Weights of a small GPT-style language model, trained from scratch on English Wikipedia: normalized queries and keys, a variant of Adam for these matrices.
Each number is 500 + 40 x the weight over its row's rms, rounded and kept within 0 to 999. Layers, rows and columns count from 0. Numbers have three digits each. The size before them is the row's rms in percent of the matrix's.

# o: layer 4 attention output (transposed), 448x576, rms 0.0376, rows 383,447, columns 320-351
# gate: layer 4 MLP gate, 1152x576, rms 0.0443, rows 0-119, columns 320-351
# up: layer 4 MLP up, 1152x576, rms 0.041, rows 0-118, columns 320-351
# down: layer 4 MLP down (transposed), 1152x576, rms 0.0396, rows 0-118, columns 320-351
o383 101:554495578553456591502508555509463445518587471490560495558524436562473428485463469552443496577481
o447 124:589505489537505500546498477453526518537526482506567501464539447519524530485530533498542493494470
gate0 090:541501537518601624544579608472536483553516510486559454523449390445460519506476508474528437518508
up0 096:525511469529540538541533515492470515471531469480530556527548486524445551524607497562498541475482
down0 098:472481513542442564489528512491488499514522513497537525487487486482519513455554442481450379589490
gate1 110:444537521432560525510492483569464573475505450452430469493475513528530534500524520447495547511454
up1 104:450447546443487413531456451450468570542511562510487520528574479501519519500531564548504541529509
down1 099:423412581475515595479507493449510536511500517490485468491511492523516474435512466538530533479528
gate2 099:572480500492554508522495511452489461466575561548492490452449507465516497474479567506485467501518
up2 103:553475461544554536455494486489497517519546548510562419568466515415457490529474526437594527457467
down2 103:452511466544516490519470483445553494496501510491492446582560491450534486426431486483564618529475
gate3 105:501439496519455492455498546565449528457495481563428508509518429538540497549451502517494500434532
up3 106:540433482446582540544473472495468587428565533523506543423511499495567507529501566449458502477545
down3 104:406454501470480606544553501469506447512461460558473591412588503541457478499531558473547511462490
gate4 100:448487506473534484574453444512443524491463450500477557431513478531513536543473517462505487468497
up4 098:438508439472438497454529582420563374508574482493479486538528405444465512422466550521493464514519
down4 101:413539519421452528495529527540504510461509594459485460496527528464450542514465548546481527496450
gate5 092:516490525502489541513482511474519513553493457523505493553475520437493563461494475476557498465500
up5 094:577439543467557511489489490470502506490488521532420526578512484482503526477473523525490513490457
down5 096:424497511445471530589584522490491476506578436496422466508566531516483482511535418445468497560479
gate6 082:532464465440465493531530480588518519516553468529534478482502498570458572531489519507434530448523
up6 080:523543485577470481501485524465536470438488493489467510610465536414513481559473509519490435539549
down6 087:548520409483493404495459468423507508481522553437508504484426511592541577535405457493504502547586
gate7 111:519504443537460466533463508413493475572517502549515577504470515581486510469468529469493500494476
up7 111:472442558491453496538508519517502424471499536552459521502491502483463507535536500454530431472483
down7 108:497557435465539471547476487390502546469465432501456513501449547538446559475547468479455455467432
gate8 116:481511545475490478511426477451499531419569474513436486485513546493477484482508458523463453481562
up8 117:519547530545505503585561507506537473550474478469561472445498506565503507491472576483534501543470
down8 115:500457509501517493533519553569476511563453501435543464482523425436490444525471517549524466441486
gate9 093:452475490582513490482519472541473479493493513526543459508440521564549459455495531601418431503514
up9 090:547455533490521517462530525512485491487488427522478482497563511481478480508477484432558465525481
down9 092:500485471462501570503429524571503601423577507485572466539395470505527522507452496487451515561489
gate10 081:543554517499541460539386540472527554536475499493502475524545504493553550492497570523523530472508
up10 084:416438429570441560433545483569475448453482484502498492529426512511453498508468455507543419567511
down10 087:540484504546475482542440550511479545534422495527560511587582504524525500500466506542474513524468
gate11 103:543487506484435526501522499503473515628498539569474498542541524524492490481543501543515475575489
up11 099:478509497479470430450542512499550446534583448516515443523522541507624520524611509550520457439528
down11 101:448490480455436426475472516569544470487528512480489525565513511510552500529572539427478534499489
gate12 107:580512418417560508458459477541455593580489533496520490482561516481549517479546478497522602450514
up12 106:536473539505496457437489532489569557531423453495470544470483487565399491564474626493549506457485
down12 102:431430502520469517520532492439513513514539530521523538492599492583564495523490451500556521511504
gate13 104:502573444463420493560513522484559484435515531515391562447576477515516504463445516475533514522466
up13 105:528489494499522539422466479426467571533505527558481524498491441497536496462534579508592506457466
down13 105:522511478493490499496538534455473563461479598463492483423451586479491491486483591474485525479557
gate14 098:390556429550583517509460538491476497507511421547429482555492518525560502546535513489500512535550
up14 095:458468525469541510518583503502505450631473421548453502538497476516534541606517440501480533476452
down14 095:566557545477522493479500528436431576465501517457547541496534438494540545516436488507491468458520
gate15 125:527499585476561518505420535606467495494464514435502520572468472523496485599558534521569519452543
up15 118:522475575477458468458451529536506540541459496481507498514488549494524479544483524512493480477465
down15 121:534523535505501532492491454459530440460524494503448466530475490526484569467518461511542474512532
gate16 098:511515467434553428518530542508522540548519578495475510521603450487542443534557475482553506483478
up16 101:508505602497495396461425510490485502528531479443538489540455539499488475543478543520472559510497
down16 104:470534521413486547467509494526556430567492494531499497508479529503456438525493606455448549506451
gate17 098:600420515501465550517474518476459581487556523511471523499553534504529456434508489508529544511481
up17 103:499527428471534554491447452539426539496507482449479517497481563537413471514501472548523494452587
down17 104:466596516493506534453475520523502528489526490517510498468501501492451409518447498599486488475495
gate18 107:423520531463467499481538483480432545431449478523517509586465545439505495465498500598504461470475
up18 103:498485539546440472517506542512447436545523516488508511483561451493473502473455457453549502513433
down18 104:525508575488497490481489476510537547490528537539484500498529486510467453534498548537544564474467
gate19 099:487472481429534500483500527559591451576509463457453515525502542540527535478486509518517432425553
up19 101:506489545416548534519502505442508479505502513526506448439500506548483537551503558506404535519538
down19 103:505528499534543585491492507535541441529552490594503465601459551493570508397476563499501471540495
gate20 113:433482544436514475474469499551479490501488520628470547569462451414469449534476519527591487426493
up20 108:479478467426507559521495531421564590545477634491462521507462476471504534482490463491512478506516
down20 104:551511612540570516433484473495529461574529503453445425490476472500545454469516533508533460517473
gate21 102:560578484552506529509526547473495598442541497517440422459509498458466487442543606509527504504565
up21 106:570497458537521433476512467500494537542548556534503487454461498498557499568542542500473405412473
down21 103:539500454504557500532534508481450507599414476460535577524530466523493555420517539480505569528498
gate22 103:508493533466526459400496454537541457491540586559409537446452541557461542506499533508513439493533
up22 107:497551496550487486507507511437461446555480434488474473511602569468467418492473527507521501557507
down22 107:494548469455455470519486464531499527462557511515534488584473504527479518512517465534477535484545
gate23 097:503527532515483470459526460511469538428494475522518513495591470512507453482568430552517568499543
up23 101:535415452528504484500494600521508533560473517496438509401533531481521468557458523476452551499453
down23 100:469533497526512503486520516510515535499488521441499454486495485516538476483425455571558440497543
gate24 103:556544497505533539475495545537482490483517522521483498506450447440526558460519444510505478483441
up24 109:436441464520472517494415547428531520532519445571432516497520451521485513507458578533483497503519
down24 107:449489441488420567475521511474529505485505531466479484507486555548486509497474549508489469528499
gate25 098:557487520534419585497495475492527478514481469497430457558572460583518493492505502524421482575535
up25 099:474507477517518543592514547509490441517497434485564548609478503488414483545496537516591524486490
down25 097:524512489460462512488552534515486447548511512551555514563481442555463501477521458498442541486501
gate26 094:512478560556523506536507558494504443575499480445488531492476462550447525525456513407533640550459
up26 097:486612438503550436490468421514444568569514523495496394542452490482499504504531580460489463550493
down26 098:530505517482536526522564490469491531530501491471501532479547528514435441494493502454547496527500
gate27 094:469469477514459567528473523467504509497500498560502511524601396484551575402554521517521468508483
up27 095:517500483454460433474506510513540405510455528504481549494550465501479597510490524477537473477432
down27 095:547449467477416498486571584565514490459525601530487451437524467481582555486566506463548440480432
gate28 084:536511525497479494453465469544514423531439435483552499467517402477404476536490523474509499446571
up28 091:499492541500480522550596462498444486507509499528467484501530454537559462517505423453526489465490
down28 085:541520548528500469465489460493447490563555436514496480547509419414524501445462492484535540442453
gate29 103:541477501515549402547495443572437489458484586482494504443559563549506561485464562499448513516501
up29 100:507551516526545500537556448503463536478488414456503493444502505486535487472542635443497501460500
down29 099:455509499503450543542410502473494518450564550534499520498505524496524504498508542557453482557518
gate30 097:570536479488520480575447473462532520498434563455373476501469482505464451419431478486501460490536
up30 102:413521552501471503482550461474516500508542553547480545488414490474528556428458495519477475473526
down30 103:508494537427548498527543498454486476493489488563415517515507495569496407493517416513504561515494
gate31 107:467523532456507516444524529505514463495557506519474464484484490471503575499563476502446467399570
up31 104:519517459459523562577477534505542449525530503488551487501472439468510452449496479504442491499484
down31 108:493485490500479512555490502546435558496547508454514454396448589509526470496519506509567555556536
gate32 110:472449437505492439526442546544521359470513456495450469461507481500506492502421530533456430549553
up32 106:469486533454510432468478508517465439516514502548508560542534575419502439485506532506503525532476
down32 103:425513499529557517516580469532505503505490466521500544531494545523484522497550520460538547523475
gate33 112:519547483513508506541503460496529472516464484491491434457448529510456544528522531494460573560465
up33 107:488494464527473494541505493469532525553483518522533524435462500463508577489529601552518475503517
down33 106:517491487560503488538498511474529443532484615442525490470443433541489494522500514513516533558492
gate34 080:511520492528532448528469436514488520501487547449487451493460421523436525453490473429482510514536
up34 095:523496507480555419556528409534539552551555539506536492489477515520519524495511492553508468571517
down34 089:514537515536433513521562542525477473442470480496525550542426544526553515513492510544495494498539
gate35 110:512520522530447519518548476478520508492468473596500457514507557515530536489493503521514458554517
up35 111:530484536455520456517495495483449442543543533534443513512527515567582559459473545484574467469563
down35 110:530457525471460535503540535510531500495483508461451517577517428498526513449562498493442474491505
gate36 097:474446569400506488440483539451496529447485470576438523483502600501586413538512505585496554480542
up36 105:611510504491443479406523477480529456517533520507491447534605468373399462458491514498528476495418
down36 105:530518527482518476552467518473469492491542456518477525568516495461496482496464492448474483461500
gate37 090:520489491478536432561439436535516595524506535531440511462408512558517505479526512531480491490513
up37 090:530432456507529428510439470511522530486448591504473492442440528432552464532514495478509401441493
down37 092:482536501505470505549526481417493418517494465534462489502547450485518443459479500527484504441517
gate38 110:523595501489453478459555537492536529528503508476549519539498492487490470523478475505572512482504
up38 107:496489522588511489522413532505518449548468549536522537468521429552590541411498467479503458470561
down38 106:502543552569513501536545564430440536465484483513482467492471481584478499524481481522506456513496
gate39 104:496595539548525508500506483492484530567523555488486531506510493518564525495525510536531412537476
up39 097:533452480528552554521530463514489492431479502450481401476473484493481546442487506393459521542558
down39 101:548395517465525494551556441523587543499515500508497514515604544551463498488512555504428472499507
gate40 096:454464536478494456447550577558513544510523484499444480509466503537471500479580487536513417479537
up40 099:449465581474526464602524577499487509529488506512500400481557500548481548564491524425452476565524
down40 100:470466601469543436548503520530483493492525581502539495498485549554515465498510479462477510436405
gate41 102:538519455546446518498516533509561502540447489532549536450494473467523517459466585436451522534460
up41 099:477436476478475518587524527501544509452490454460565529468470555466627513446557516460490463474514
down41 099:514511446531485513469586547442427538484529515469528513510511536471578473438540501477452474543445
gate42 083:484506450565560469536447545486524504440413513475478497525429592522461500529498487510553402521553
up42 088:509474496535584485520473469478526486538457530466496497529435566493498509552506498505487500520448
down42 089:590423540514467477501487517513414514527478440511511541543506469502545513489503526484497505482442
gate43 094:392474521504443543511541521495440532422510549529478509477502488486507581479497515558544472507528
up43 097:518562507495461577504508484493517484446555510513515427508477550509558450491472513601500435477495
down43 098:459492500472474533481531509538476451469546525548530501539429478518511513485517490537485529529568
gate44 100:513511494523452471500444594556509483471493452492507453529488491539545581548516442488489522473500
up44 089:572519473506436420469444473475441508529508457473515486554471455485519570513552507436524492490531
down44 097:462547493540441508486479433562584531520556472507510471444469489457533511505542505556547435539538
gate45 090:454526533475460551540476465518464470426482452431437488574529534473515453468478518526483437523548
up45 093:532485503461451455503476530397485533534587456594439400515535474526500486439592603487509420445471
down45 093:435461481473493467527579465549521489470514565434534577555469526466501479511499524580509503508510
gate46 100:477527432604540553466478502515502511499534453521495497493515494498478472452459512521470545531504
up46 097:507489484493457527525449567410514460473575489535502530530499462516493578401465422541502513561471
down46 097:441538571419526503530493464568501447473505491501491457438477491523582478512562527516501524553495
gate47 096:554549489471472449528551502493553508507513526508519519550542509541455506515426536536529569473477
up47 098:519500481486498481488487466588466560555444500464520555487502529489480476587551557479528520487413
down47 098:563562510487537545489475474490436500543446497493422499520507524521448516516429524511527535530538
gate48 110:452452448546478475376449536480502506573561572509443496546487582526533485508540500484573480478556
up48 106:515522527520516465546473500536430501508550489382473440494480524460514524455533551540513498487463
down48 105:468502553496567388608490481462474439439453486496519558474493473502494471450572530487466592546437
gate49 098:510466540466599527471528498531476468518506458582539512535396458548569579463552549530442510440492
up49 098:479432479508509538481471610562458475506531482559475513497449435474501493547497491509496547471577
down49 098:440542503484558510535515426508481519493555496436493439515479513539508480507481511535514517532476
gate50 104:420507524447538518518591572567521496469458521472535438494576548535526563538484541477507532582539
up50 102:481446529480434462486426526545513477499446456459549491473477477484552437471487523513506440454555
down50 103:510537544533493485512491454493501543438537420448482454455457534569445503604583507462486504519439
gate51 095:531534519562512508502530503485511390477542539539508526481446514469503502479533512480425502461537
up51 096:498527436524482466513506501434464474510533483535513397494512471436481536477515426502473561505424
down51 096:483464535527501426479496519492443529459479513525448522596454521432546518591514518518471503512478
gate52 091:485587543522464522546423473500526565520543466419508541456536440567528506495505484485426577514561
up52 093:481461501507428533470467520456557458525577571491539488510497545476495489564516472512475431518512
down52 094:551487526508486499517594530463513535496474428468480523444538471480500462544513481484516501434564
gate53 112:560550479487463502437484574487535477503535559533487536530495520569471427453434517432549525517498
up53 106:442496468469532551467591519469501511454521476489465501496444438495476539477475417535465452514510
down53 105:501543469487552499491550501592515511412562488463511476479445524559445491499518498575484492491479
gate54 112:523578576432481522532484541550498595530565622524519573540525510503542539475518478463522467453497
up54 103:450520527558558520516477503526466530543530528427531472522486433499453489524563555557546594538519
down54 105:506529549527535496413508476522560425482497558573461482504529452475550465511497529450517544555479
gate55 103:519474499537507529496452560592546486554507519430483484476463469482431544460496445451519459448517
up55 102:498599545486461437526495446519445431469562467460474514488489494608453525466460507544507567479561
down55 103:488553490564494475494455524475474447502472496555557463503475538462542461526499500528613484495468
gate56 099:549498527518512482519537505494433498459481539490482496512502520456471434531509550484525558476455
up56 100:499540489457539531498540538533454485553483531505478521581467453449520614547504488470527472548500
down56 100:533537493500535556510545537524511509510461467495452507500488596524471501471458503570514512549468
gate57 104:500513500420479453505507543577523490427497543472443514499493545553409543510453519542476519558572
up57 097:579484532436437456520390551478494496566516487445409476606537512483544508527496536472497461538431
down57 104:520562520501418523505530465546486466495476428486523500552577486462502474521512518507486476508456
gate58 086:488527558515525527548518518480548469440442462468488546463570510505511522507436517554562514485519
up58 092:467526510481447473531522502432581501525484488436514539497574521509504488567439475496578487533527
down58 091:476554480487457524483466504515518507504565491497492470478531504524541507537495466493544493514580
gate59 111:455602500475468396428498492519480540432476495505454449456547555516490538546562479538479523474486
up59 110:503557512444574480528499567531537494439486467494514474550469525511551535562534427560499563526493
down59 112:493542506484559567455558539458419504459481480506482428494434524538508485525477569437488456525547
gate60 101:429477472543476572484526503497407509437436494517537523451514464560508478543514487528481466541458
up60 097:463498516473439528488542516487480511483523447532470518475498536483505497470478431477611439464475
down60 096:489417587516577434477476541497420493530516518463466495543515510549514450592474449484468549542527
gate61 107:551504471477525512443481487477512492526450503481560488498476480509516465532487432476526564504558
up61 103:463522494452464381485532486479499553557551540569460424469530527429460501487450616537525513508529
down61 107:567530449577508524470512498525461462475535495501496482500494559490542519439495472479522481520455
gate62 091:546506548422514486520505526500579577534452489547518542570434554474548499497431540420503453533468
up62 085:473513501574476515418522513531483396470554459463441482466533469593399498495526449539533524432475
down62 093:550527476501515474474521476550515386534476508486575474518456490503481524532505474465481463491495
gate63 102:509516531540515486579509482489533499504462539517499479492486564453527456494460443501475505526422
up63 102:493452497559526506493468421478515502521551503462481618495573465549504552512469505414447480534484
down63 104:527511511554504542481577458480534477462483492464486530479543449493428506538455548441538466469441
gate64 099:461475497437565511502525518594478464433546440512511507451472487531489521509496558455494525497479
up64 101:444510502486469439539484515470400588526482569534453467543505479557447478503446473536519511544480
down64 100:519476552485476552507533471528525433481451496551460573449506497476427474493453490441520477524470
gate65 094:501519527524538489439518646402483490497526483452434452480492475476471479530502446475513458522530
up65 094:470560460489472561494537584472466553491513523509499458507494468485533441532513482456574492551631
down65 095:540580523432530435499518471476411425517484512461507492574486494478540444452494449505444515573499
gate66 097:504452529487555553527515521566473431517503553547504528482474490531553532515415557497511512503515
up66 099:575492481523492493511498430451489508507498533484492464529508501459531590427527535472490491548502
down66 101:491446513551486476486496511550537490460463453494418511537480575469508482471501508507497518424482
gate67 107:483473494527503566485517582512559447465501507488455545559417523495502470528462516465529488479515
up67 103:473470430484508460403558539426504520478493518469482517559467512487531480544512463504492484546522
down67 094:465529558573495498447468532587472530459527503522477450460478497508453477503473494495510440441500
gate68 111:460514525461535507493508541599478480425511441501412502518490580526485544466517454514447519503500
up68 104:492554497503455526541514466497500520485499465511489472580507545461547561492416534601502546601553
down68 107:452541535474596502465554539534402490548501450545493470537521545480534460509531508481554484495481
gate69 109:497515546509519484490506453527489506441433460486497534578544603501581461499488470514565522598441
up69 101:511491447462475441441507469470462508482534549527532516537443502417526522475511495506509473463558
down69 103:581557508498509506488502566549535551489459448498553488494380489446459510522541520528475455516546
gate70 092:490534444487498491561495503482569538499498558490529536502458547498464502518470513497514575486466
up70 099:537543426521516515474454534524533469488475620527482611440482493497525530552475476561523490477546
down70 093:359489575535463503475498515546421467517547430484501495601561520415489423480438492505513478522516
gate71 097:489474529425477481489533507532510527442525453498527439495513527475495416490465479510501501488484
up71 102:464446491537521517573566486527463558525475514543524530510595547523484510529561482541538498529483
down71 098:522502452496430573487480557468543476472542523519512590524567443539534493474499515419514403481507
gate72 097:478515555585540502476469520443526561525469476610498466567482608464472475546503502522529550461430
up72 098:552526543535450489533543519482510526549500589597474554546535502461475516418529534520424493520475
down72 102:527539551488500467433485537517551549431526441530400424486550504532538446510497447476529435514533
gate73 105:497499516511558510514533478562482454480519521468399496434485535495477516471523534521530455396542
up73 094:498577451545460527512498496499459515504502438405585446543562434369465528506502433494550544501414
down73 094:520507471530495482488521484499529492455465487471508458555491503482493452526498526537513467489523
gate74 103:525543481603595561472516520528540527539503557424555465447446495523484512458496501434459495529520
up74 103:525516515510424484527471465560439475512470506545514489459478470519523509471553504445515501455616
down74 104:555541478526545488450481476386437521445474487486493478470538485524515491441461521571536550540499
gate75 098:507542482536527566509486481545595467478522551470464537476464480559525576510460502452512539500527
up75 102:509488439607522490525524506541522486449495551553568492545455527525511510494496476440459555515500
down75 102:475480480449578518529517505508469468526480518486539498508482442488484517530521518439537503511549
gate76 120:518522489511503499529493500493480621561475499480443578532430503477451439515501478549536458453511
up76 114:547502537453507496423486503577497543479481519432464533574428561452511483538489502610531488478549
down76 098:467488521500476536531456474551523492502474480502449457511546570500489508546462486526475544498490
gate77 093:522501507568548556505590500567482507563552519504514539547466509469483513521450595490537567507413
up77 100:551550531464485476460454505534454558406499580480513435476485522559428429505532461485495552503534
down77 101:533452475451485550521501525478467485519546515478502511532505532495498569468545512531514514474488
gate78 102:458499546468619496501475535466541513454405569564434438469494512475538456528465525523539515496507
up78 103:551516463492502500537508459425448502511570547501593470440407462514500447457482560488512496564476
down78 102:491477454540503485547495498512494485523479442444463507522508482442530503554480542569467470500482
gate79 104:534462524505504481528482441511506503448490452482456573484509500507531523538492499478525519443449
up79 101:495522494588469500469508476480512472474464522528531514561529516554546552501556525483448493552509
down79 106:488455422528575510503592516461502484486374543471564517469479513546507464485543498512558501488492
gate80 117:485527536528526510485547443513488461459487467529470555517478547503506481581479494525489511548468
up80 110:457482533409515483490551531461518476469516525578489512496422488533480477479456430455418468452487
down80 111:504497492503531517512578534443471438554515562469521457476536462575492493494574517455490462449549
gate81 103:488482480562497410501529500483493514494496525508520423462453512472485421504482484425493518433491
up81 101:474546455392565488401516529442439529477511482443503496496481498557522474581486438468565502523483
down81 101:559527505518549455478485512542465488503509475482537440501493515536508477490532548583556448488488
gate82 104:474520509594459451513542489472421461513459484465507480625547511498548534526517523547591451494491
up82 098:512546504496462520577423539494539507502500477538510460410519527432589514515518493550434509581475
down82 102:542564492447497450483487546502524543451493524544491489497517467478453533455539442527477569522560
gate83 096:486518557486478519507525553570507493496459491483535560525463536563508546556531472497470559450490
up83 093:509495508496517487466484554522521516534655545513460488548511460483431540520465448525473456575516
down83 098:527539528477563448519495594571470518488501495483536513523521480409500449532448445494469533476548
gate84 083:469475505514523555482533564518481499482447524574480524558469553461520484472471529443474437525537
up84 090:534504514465456486487478433571505458530489510455458480522559527570476567408517461519537497375519
down84 090:501505534511493487521565455532556464451502517620527491544455486507444504539514497499450506456491
gate85 103:485479538467558525490502514548508536463506542458495516519411491477483507576483571514523552488565
up85 099:522456480478521529482623511573457489429514446451499483481482354484473468541495461501575493514529
down85 097:405437525521440588480496482593555478478499511561486489508512527486511495485506527410474460487500
gate86 093:534523509527519535496506568541529515513496496481516570446487487562506526464481515520503465488498
up86 101:519527481503547532515485465511542516481496558499467462516511506539545418456524468445454566494528
down86 102:511483460493490565500477556475425514492499556607436469527529515518500440473536507476535548529589
gate87 105:495449518499469545489490552487475485447485446509520480520516409501536557479461528522471473592546
up87 100:558514455468491450593477466421536524491513450446496489453495557506538484517519541495455539542430
down87 097:436533521479470509468500530480506414450459443506445482487527389482430510459490507533466481546519
gate88 095:456541490547389579486519628585510480490504530576459467600504541525453465480473514397509476488505
up88 086:515477492516500489501551504465491497560481493554427459455493490543479543473443471525511519491539
down88 092:425495508539504461484507579534486470523492529516533516467568530515430498471436524440549498507498
gate89 105:520494470473532534556490464542476492501524466537460547546554426523449564532443451536530505472562
up89 098:574573517490484599522509482535458465487438538488520506489511436495437459492468539481538534513519
down89 098:547412566435519534510512513506535443536467478537535530501521457484551502570477537460455482497516
gate90 105:533494494498469435501471476489539565472509475471450406483541582487443462523529478474485471470475
up90 106:520565462564491481514542527485470513450494492553502444553451516551481500479416462411519531502516
down90 108:512585555536451460497499458518463453503550438501626462535529508477556539486506530535518430462492
gate91 088:476545539511535476478526528517450507442499451507548484506529486553465462570447534482523563608538
up91 094:516498526503461472473490510498513513562430532450482499465496509412500545474533607520482534489433
down91 093:503588608509517543467432526474502501501444496506499533533424434578480505507491500498480523506518
gate92 095:548521532504529578502453473463480502495488458587484489475540469540500474536565480513441553540518
up92 102:543560557518560435471464512487577518476508451444452527467485543508483510552516628523523456499504
down92 101:453499542530514498503488510569551478405528563496490473437489523432486474459471524503535468466513
gate93 094:530526549429476449529498500548433491557594466578442498507498499503518521570511587488536458551522
up93 096:555497501441514497524517573509515471392521496490523522480524505506448558478509523489442509502562
down93 097:503505475473472532424523455488536515503545498520494559432471515487564564552481462559463542481469
gate94 113:539485448503493554517423495507512446465447492518434477553516480526531457488468539484545512422514
up94 095:556516441491511461479493486537527540503516484506558502434489500531469512486505512446444515520433
down94 102:466482549446537500570488560423534502451497501459475535524464540545496463465535436506541561553578
gate95 091:459487491510472470503506474489458510482486466487493553574566517498526538427567533519491433525475
up95 101:558545502508491538511506483541435463581530465434533532515467429524451497466536418503513528561452
down95 100:528530451516530497554546428476525519504551567458485527433481581543551433485472461468545433460572
gate96 108:475495482514489431452453471479457422444525535501475551499559518480541537486484451541492465479475
up96 107:581570492495479478496536583429595535492488483436542418506438469513372497546465460492515540495442
down96 109:602583435431434395518450481486504564514461550426546477465457509482513502481462562521475488505495
gate97 091:489519553452495530550506486521493433472555497509498505545478537561538506441528515488440464506503
up97 093:595526530535501587537459507493516538490490485470514471479497458512510465481583426436473497513484
down97 095:416508504502525506483425404460468461536433463486556531512540434446464585541494510427579487568536
gate98 119:466590502510520482515519527490481511503503583514519563559519468526539526525549494563483424495469
up98 108:466539466580494513484523474445517505485517511503492504522536556517509590448480518472448447520495
down98 104:526468515525479441524582492447489554463462514511437509512494521534437530500451475515471483562468
gate99 095:479519477537526555484478419493514522543530532566548515571471492540453577476472523475560531574494
up99 096:504569497458540452531477502530421575473478568450531521496464548564469567428445499490539510496487
down99 098:525548487536488511465475483514493511469503529532487499526403552501453500502469442536543582465496
gate100 108:509531554485516475490523508539484443480466552491468450542472569507519464544529502448538427499494
up100 105:473532464510558485481543496452511507404581492486478449531524545499442468541475526501492502551468
down100 105:505437526482481578500465500536539492508519523497488500497509482507538548479487565535467457491464
gate101 103:478498481509574550454546527485583448506513519456444574490454502547502492497506524484537520492570
up101 103:529520518464562505499506470513499495488513543531517491542517528491504486405473561532505460466449
down101 105:454529450467557523531549475482479490484464488475493509534469464485493455470377484434544442475534
gate102 097:530521416485626492466496453503509463591489573507529497456466452406360553482472491422491529526546
up102 098:434520547479511480475489482530519391465504472458456571534488490529475465502466515551555544496472
down102 102:555513485577425498524552487510520516572453538455510480504491495529453514411493516474525537519528
gate103 108:463505525518439525474497529498485588492449522525415540453501477535527521556491482566522450530451
up103 109:511494563522437517487516538458574588426468523547518496561554496458492513498431433554587535553562
down103 110:494562516489530461474493528541473515536499537559486508565590493563500569525434450512547535494546
gate104 097:445520535451517487512463509508506464505488451531403491451546473505584506447531478452527496463541
up104 098:529555451454489484433546522513448410495455493496463542494513462502507494568457488446467523474490
down104 101:481547410501532467462453533500502526435527473529516517518514439513499508543539485495515509523529
gate105 108:479471565438570487446502503488430468488563462524461433532509552466541464479512507560497462453510
up105 110:542554430533433454492544492596542588453492554442466471511405518448486506525528484477492509546484
down105 107:499490510416513577449518449401501517503481540510485467552486491563563470400562510500482464472496
gate106 102:495547481499510525494464520533527465455489527542488522431444510584514489461503454541495492480482
up106 098:651481482520501512535422455592541474508478514474514464530491477429440435497517523431504562514513
down106 101:498506495543495449515513579487513477485492487549437515563557533430561479497450502437524479480550
gate107 101:550461480521531495505531535572546430538513545458526409494518465503480598447464498410479532507500
up107 102:516487492500478459452455544540522482542514490491472484496536432521525544534520430490500554524481
down107 103:553467481540492430586434533463424488537493518535542465526557455455496411508532485509535475487460
gate108 077:486423566503500445524514437501553516467475420538474522422475560498506555487459504496449522456498
up108 087:525426518518527458503499384493504511514449457539527496408513545428510518458495537488466574486456
down108 094:510481481471519495405461490440411466516550525505551466526553489465574487391479483495496475474526
gate109 101:488498570493520556494502478536476452440506503407480482456442566450513536485474523484541477510551
up109 098:475494520419518556479530477527499475510479434492473479559477521531502555513427463484588516540581
down109 095:527466495491507571507551482490463543510489451554538500497475467504492535495507490563434530467494
gate110 100:519440497432556465451519452432512476532495482476443530580533592461482502527480489496525531482490
up110 099:445484526566535580515578414554504483495493503573520530530522446530467480561553467517440473492504
down110 097:499428583496453546429516469468535532512472495546475604547519489484522520561540486470483510478512
gate111 101:460500497485453553538524496494526499557469448434507506552430467503450586421471479493457501475470
up111 101:462506444427524421532531488502491405451481538489522549526455500433528483584506549502515493445510
down111 104:522534442458513419519483533505512542498512520470526498578508504530512475528500452511555502544502
gate112 098:513490524502503538569497515548554475511478450497467508496529505556529571551532439594538559587483
up112 099:530399533444526528514562538462429557437474485491480479517497453455549516487498537445473493529577
down112 099:461446448433451493508581460526588519483524459458445475449491485509501550513560472448412486474547
gate113 095:493531549481539525493474479563535478484487486451480606504479480498497524513468533512515555476543
up113 097:574570493418464463516482468486417544456451468499444487414500488460514540426565526545481515491426
down113 098:516477516534488476439541519533513446476438545558502439528550510511444534447366525489472518532496
gate114 102:460423519478452482536510521541414464454454537492534426522460500509535489433541470458549507505497
up114 102:500466510473558500530534510562460490490544506484530511548474469386541474489423506460609544507602
down114 102:495492491565575469548509507449554468575472508479488490539543485515508520412459506427532505468479
gate115 109:491436510493521510516484454488540452492557449607453542594466473521547506538473469422456440430457
up115 102:458466543455494463532525555459499530559424471487527503473526528433434541430460455494497480468469
down115 101:396477491552465558555527570586515576535483534504483500520457477536504568546520580436516471499453
gate116 097:499542465489516467473480448499480458536578495516476500478437520496495544514488563501530491522495
up116 099:539410532499510534583509492522475487454572454554481496527471483541525532534496462534517569551497
down116 100:414560518517524407453548559451527534493466502428524480552535433541477414487544537474480495509521
gate117 107:569511472538523449474495578490548461503440518455554552508465484514488480505468522488475544471506
up117 108:544484516469520400480536497504525557491526571492468511460478485474429583513473482435515479506539
down117 106:486473465517460532476458508552474491522492534469513510560470515420562410547485561562489472529527
gate118 102:520533510410539445491481473449495567533438475542507566520536549453515503594492502551529442564484
up118 108:494439543638476476487537540567467501452459501484523540520507485531527486556482500473520574479477
down118 104:553465538467543527515517507509501476492497546441503500511467504455433465406528556469531378500500
gate119 114:513586492505576552443453528529497426495479544448505547533478566481476454572477441582531562525597